Weights of a small GPT-style language model, trained from scratch on English Wikipedia: width 768, RMSNorm before each block.
Each number is 128 + 32 x the weight over its row's rms, rounded and kept within 0 to 255. Layers, rows and columns count from 0. The size above them is the row's rms in percent of the matrix's.

# layer 16 MLP up, 1024x768, rms 0.187, rows 777-785, columns 384-511
size [114 102 100  99 109 105 101 103  98]
[[ 27 148 132 110 172 144 127 112 136 103 113 155 136 130  93 124 204  54 131  84 155 130 144 132 124  84 170 187 143 133 141 124 101  98  57 161 143  86  55 163  86 162  62  95 166 117 106 142 135 114 132 122 165  76 190 146 159 134 112 139 169  77 134 126 116 143 100 143 158  66 132 145 136 145 135 156 183  80 183 161 129  88 135 185 176 118  90 117 177 151 179 133 104 112 163  94 115 110 141 148  99 126 142  50 202 154  93 136 151 132 174  54 135  92 146 177 111 159 109 138 168 119  71 202 137 113 117 163]
 [ 95 127 177 115 153 118 130 135  63  81 154 146 101  74 193 148 154 123 150 129 121 126 120 107 147 138 108 135 114 137 136 128 159 162 137 151 137 162 115 147 121 153 149 135 125  95 108 155 187 113 104 125 100 107 198 112  81 117 182 152 130 104  77 184 155 120 164  83 177 137 118  83 141 169  35 167 112 105 153  79 114 158  80 157 108 156  96 167 132  65 134  91 165 149 133 180 111 104  36 137 146 192 168 102 137 133 105 199  79 104 104  55 110 140 156 110 201 164  89 109 104 116 122 154 176 117 156 101]
 [174 129 131 128 185 181 137 133  81 148 175 110 151 129 111 146 124 126 122 121 146 119  90 158 172 158 160 141 126 136 127 105 132 163 116 124  96  84 159 133 155 126 110 128 114 109 148  86  69 129 117 118 133 135 180 147 106 153 167 110 105 233  79 119 100 127 143 131 122 169 101  85 105 132 124 147  80 155 156 141 211 115 140 154 156 112 146  91 134 116 131 174 145  82 147 101 136 169 114 133 122 132  88 114 131 162 165  74 152 181 138 161 122  97 156 114 145  99 141 115 129 160  99  88 127  97  90 142]
 [157 126  99 180 135 133 142 100 177 129 177  92 125  85  93 142  93 113 174 112 102 201  49 136 120 153 138  69 163 103 141 138 129 165 106 156  96 131 142  77 148 137 157 139 109 110 167 123 192 170 105 179 192 119 101 163 132 115 105 146 103 128  83 113 139 137  67 165 149 101 133 136 135  92  77  96 155 133 117 119 107  72  67 121  97 115 135 101  76 112  79 144 151 119  79 115 108 176  98 168  51 135 138 144 182 118 119 124 147 131 114 153  99 146 127 109 147 103 123 113 152 177 124 166 161 120 149 155]
 [ 88 155 113 112 146 213 146 114 110 170 111 136 115  90 128 121 119 177 140 171  96 129  94 178 151 127  85 159 160 113 146 101 128 171  79  83 136 180 170  79 118 186 154 136 225 151 152 130 130 115 113 101 131 125 125 141 100 169 122 159  90  82 113 142 117 115 122 165  92 113 189 167 141 118 137 119  97  71 127  27 121  85 178 106 120 157 153 105 129 158  65  97 136 170  69 144  96 122 165 141  58 127 119  64 140 128  97 150 139 117  83 157 122 105 178 102 177 106 129 168 138  83 112 155  71 100 155 107]
 [107 125  89 151  60  93  96 162 120  99 160 107 138 176 163 122 177 177 102 114 102 172  57 149 173 153 201 169 110  68  95 183 101 155 143 144  98 101 104  92 113 149 165  53  78  92 162  57 121 137 140 133 146 107 161  95 188 124 139 117 113 127 194 110 161 104 123 142 151  83 159 178 132 132 154  96 123 141 119  45 157 101 126  96 139 117  86 145 109 124 141 140 121 111 110 138 161  89 151 164 198 167 120 169 125 161 115 123 173 147 136 115 132 103  99 163 124 179 130 108  94 151 106 136 125 158  97 105]
 [132 110 118  91 140  91 143 114 146 148 130 133 148  91 160 171 150  91 182 119 118 155 108 142 122 132 108 135 128 114 121  77 173 145  99 114 108 142 111 119 154  95 106 153 125 128 177 152 183  98  96 152 132  97  72 160 169 104 135 178 148 137 132 100  92 115 111 194 129 129 136 135 138 139 196  95 180 125 130 107 111 226 140  93 152  92 128 133 177 154 137 138 100 131 108 181 115 162 147 142 101 197 167 131  74 148 137  93 111 140 139 113 105 122 121 158 126 174 127 128 171 132 181 139 121 167 118 162]
 [114  90 115 114 158  82 140 166 125 157 167 129 162 192 131 133 100 140 164 123 132  85  87 159 197 122 145 140 133  84 134  77 122 102 190 123 117 153 149 119 137 153 138  78 168  91 106 142 173 118 139 100 179 114 118 144 127 147 117 150  82 118 179 141  78 141 110 110 152 162 164  97  82 130 139  92 119 184 134 136 150  73 133 156  88 238 101 102 170 122  85 143 136 108 116 111 149 149 103 131 152 179 136 142 147 143 185 139  95  85 135 101 125 136 154  70 140 169 187 153  72  98  85 149 129 109 139 100]
 [146 145 116 152  65  93 150 118 145 125 179 198 132 123 109  73 158 105  59 113 142 112 119 153 153 172 164 158 152 134 139 131  29 171 166 139 164 129 122 135  91  98 168 145 134  82  99 220 128  98 141 166 160 146 133 140 112 140  66 140 148 133 146  86 143 103 143 112 175 112 131 121  80 112 138 110 100 174 139 139 178 111 111 111 156 160  62 163 109 141  79 135 163  82  90 157 141 108 151 153 151 154 134 148 133 123  62 101 120 104  63 141  99 182 129 122 189 123 155 101 150 100  76 182 127 104 152  65]]
# layer 16 MLP down (transposed), 1024x768, rms 0.155, rows 777-784, columns 384-511
size [104  97  92 100 103 104 107 111]
[[117  82 107 113 132  92 111  84 152 168  94 180  99 110 143 122 153 187 153 120 124 155 102 166 126 126 177 118  84 148 114 132  90 144 197 106  88 128 120 131 102  74 134 124 112 112 124  96 159 124 159  96 153 103  99 106 125 156 128 121 110 164 159 115 109 133  81 164 151 166  81 150 134 111 133  94 131 165 154 105 114 149 180 133 125 129 143 123 126 134 144 144 147 139 101 135  82 153 144 135 117 147 129 180 138 144 168 120 148 105 132 152 105 189 145  86 116  95 131 178 144 115 103 113 141 108 151 187]
 [130 151 183 122 112 128 180 115  74 181 107  98 164 136 134  88 124 128 140 161 158 151 184 120  87 169 102 166  60 168 158 138 129 108 132 191 132 132  82 156 160 121  75 141 139 117 123  91 146 109 173 180  64 157 123 101 121 139  96  99 167 131 106 151 182 141  44  93 164 139 143 127 103 146 139  98 151 144 102  95 138  94 154 123 223  79 106 175 107  77 120 124 119 138 135 159 132 165 119 107 126  67  92 143 101 122 141  94 124 146  99  92 117 118 130  94 101 125  95 144 154 124 135 111 154 159 104  88]
 [146 149 129 132 153 103 134 150  94 193 190 111 142 116 166 104 112 155 114 147 147 178 157 129 120  72 110 161  73 105  77 116 119 121  91 127 129  97  82 143 155 125 101 117 166  89  95 128 148 166 123 104 112 127 132  80 138 145 133 135 157 190 161 180  97 146 132 110 100 127 118  83 100 130  99 145 118 104 163  98 131  79 145 161 122 113  87  48 171 122 129 131  84 198 150 114 110 162 118  89 149 132 103 141 160 121 182 144  98 143 154  57  83  92 132 135 176 128  92 121 103 109 138  65 118 179  47 117]
 [141 153  91  74 101 133 122 121 128 177  48  75 147 100  91 130 165 101 145 152 147 141 142 138 214 134 158  76  85 107 116 138  85 104  96 112 115 162 156 113 116 139 158 142  88 129 119  88 158 154 153 168 188 134  97 187  66 127 112 134  94 149 161 143 117 139 143 117 110 134 175 118 170 111 113 180  58  93  87 136 152  92 103 120 154 117 104  88 152  98 134  46 185 100 118 153 147 130 112 161  66 120 125  94 155 148 153 114 138 134 113 119 113 103 134 129 156  68 163 201  69 169 142 143 129  99  71 143]
 [110 177 136  91 131 199  65 157 137 109 204 116 136 128  70 140 187 107 107 114 156 134 139 142 112 156 147 116  86 132 158 117  75 153 181 150 107 160 179 128 176 157 134 193 137 141 183 124 175 175  98 136 145  91  71 151 164 125 188 149 118  97  96 165 105 151  59  82  93 114 105 115 142 132 117 176 149  91  90 102 126 104  95 126 101 139 114  67  81 177 163  80 174 144  74 164 143  99 153 125 121 139 118  25 110 186 153 179 109 187 133 123 128 119 122 116  97 115 159 143 137  61 125 150 168 155 144  89]
 [152 120  79 149  87  79 135 188 131 131 112 133 111 140 150  83  51 155 136 101 121 149  98 124 195  92 201 176 161 123 113 112 117 127 123 155 117  88 120 134  72 136 145 172 137 130 128 115 134 225 134 106 100 157  62 168 146 136  97 145 127 141 109  99  68 157 135 126 129 109 189  55 161 102  81 146 122  87  85 104 145 119 141 146  30 130 179 147  96 138 144 155 158  99 142  98 125 173  77 148 153 149 132 132 173 122 173 123 141 110  92  80 149 132 108 100 115 144 134 146 152 183 128 116  71 137 161 143]
 [148 146  85 117 169 135 109 134  82  61  84 136 156 107 115 171 130 153 120  91 119 140  88 143 174  84  81  88 108 158 107 126 125 102 133 102 141  85 140 115 153 111 196 111 152 128 135 169 144 106 150 138 119 196 117 124 116 143  50 140 169  55 129 103 181 117  95 179 155 156  55 160 113 122 112  90  91 107 172 124 125 195 135 112 134 144 175 149 138 155 132 106 136 127  88 109 152 133 156 151  44 170 157 112  88 159  84 209 155 138 157 125  94 131  91 138  87 129 255 110 124 163 128 102  99 133 128 140]
 [109  89 103 166 101 140 113 140 144 170  92 145 117 142 124 180  90 135 178  63 105 130 118 132 137  89 142 149 110  96  71 129 134 119  68 161 204 113 101 140 162 153 117 125 107 111 122 115 114 147 112  40 119  95  68 102 122  87 140 154 120 126 112 158 152 162  79  56 153 137 139 110  70 105 128 155 150 129  84 150 132 142  94 197 127 115 117 146 132  87  83 101 175 106 133 162 105 154 140  92  47 126 142 101  85 126 152 102  65 108 134 148 126 142 163 116  88  55 149 154 128  96  56 138 131 139 110 112]]
# layer 16 MLP gate, 1024x768, rms 0.174, rows 778-785, columns 384-511
size [104 100 102 108 103  98  89  97]
[[208 140  80  93 120 114 108 175 190 123  78 187 119 132 122 115 164 107 110  94 136 191 121  85 114 166 125 150 130 141 110  91 197 117 125  66 123 163  95 135  92  91 134 146 117  94  97 143  87 102 179 128  96 138 162 165 175 181 188 167 115 188 140 161  81 113 104 130 183 182 133 127 121 157 155  89  95 172 154 125 159 114 108 129  90  74  92 159  90 133 117 183 102 147 154 144  98 159 228 135 167 101  99 130 100 109  72  94 102 190 146 122  95 110 111 102 120  67 147 142 153  96 136 144 158 166 121 119]
 [158 110 131 140 101 160  44 164 145 163 108 108 149 132 126 124 163  70 112  83  75 115 104 111 104 167 130 130 134 149 184 161 152 158 131 131 166 144 122 204 143  56  94  91 158 104 123 195 141  82 158 152 100  55 137 117  91 127 141 150 122 143  81 150  76 100 131 111 146 147 104 146 104 114  55 126 144 120 119  98 151 190 136 190 113  68  88 153 101 135  84 156  71 168 138  87 150 120 106 135 113 157 197 128 106  93 104  91  91 160  91  81  94 100 115 124 107 134  79  94 140  99 125 114 173  71  70 176]
 [118 117  63 160 168 183 133 106 129 156 112 116 170 157 123 135  73 134 109 141 157 140 165 117  82 147 105 131 110 113  93  56 163 157 148 126  81 130 112 149 138 148  91 140 131  79 146 143 148 168 173 174 164 119 140 160 139 143 125  85 105  98 101 116 125 155 117 127 147 119  80 147 112 109 125 152  98 127 164 104 172 131 133 183 111  72 157  83 178 120 116 118  76 100 133 117 149 129 116 180 135 113  71 117 113 133  35 163  66 106 110 185  99 113 103 156  98 174  91 143 151 177 208 123 139 103 121 126]
 [ 92 171  90 122 108 101 159 151 148  83 128 150  64 111 117 120 152 105 172 158 104 105 144 115 111 133 133 112  86 122 150  46  90 182 143 129 135 131 116 126 140 114 180 181 105 123 204 117 166  35  99  87 104 104  94 119 127 111 111  99  90 137  94 132 130 113 139 119 146  67 101 142 138 131 142 115 111  69 123 112 134 108 123  91 125 117 148 112  70 105 104 155 141 168 132 124 117 179 153 145 173 188 125 118  99 183 136 150  85 152  77 102 150 164 110 142 138 166 101 161 133 119 124 111 173 160 140 187]
 [216 150 136 115 167  59 106 188 135 132 127  84 132 122  98 108 165 154 143 160 148  88 127 120 108  81 147 113 131 170 165 138 140 223 128 113 148 158 111 169  54 125 145  84 105 139 113 136 105 102 104 189  76 157 115 149 149 140 131 136 220 106 115  99 111 113  99  87 148 129 101  90 192 111 103  95 106 132 109 114 193 125  97  92 111  92 123  72 176  96 145 170 109 139 116 179 130  95 148  99 120  73 140 149 137 188  93  91 104 106 109  73 104 123 121 162 149 150  93  96 149 143 199  55 123 104 134 166]
 [136 154  74  72 128 167  74 119 100 113 151  88 114 104  91 171 157  60 144 165 183 135 116  91 132 164  88 163  75  86 146 162 170 136 119 150  88 127 140 118 118  49 169 142 115 147 141  96 195 134  94 169  99 143  49 101 130 141  91 176 102  51 112 152 126 121  31 175 114 159 151 149 122 199 156 110 145  81 162  98 101 156 113 100 177 164 114 111 121 155 110  99 124 117 114 160 115 163 169 108 115 109 148 175 118  99 120 111 107 126  82 144 140 157 121  96 150 158 142 146 138 127 115 125 108  89 148 152]
 [158  84  72  79 133 148 134 166 174 219 118 162 149 137  51 138 113 158  61 109 135  94 133 144 184  97 152 112 122  98 163 120  54 125 156 123 130  92 101 131  80 134 134  66 163  35 111 125 179 155 158 134 166 117 120  84 108  89 116 157  55 121 165 117  81  92 125 160 175 110 152  91 143 138 128 104 119 103 113 179 122 114 106 145 129 217 105 145 187 135  72  61 146  84 101  95 148 128 124 114 128 162 163 140 138 119 138 120  24  69 132 165  96 173 134 100  96 177 134  97  88  75 126 111  90 101 123  77]
 [159 152  55 118 179 146  74 147  40 120 134 150 204 172  96 113 199 146 141  78  73 156 113 127 138  84 182 135  87 154 137  92 142 167 158  84 142  87 114 133 179 106 165 105 112  61 142 163 102 157 108  93 143 111 140 119 147 102 144 115 125 110 144 176 157 139  74  86  88 113 123 114 114  71 154 130 113 161 110 110  93 100 147 160 140 155 105 128  90 120 132 117 167 155 107  24 169 128 121 115 137 156 119 138 157 113 146  76 113 127 139 140 140 122  51 167 207 151  96  76  89 126 140 194 122 133 113 142]]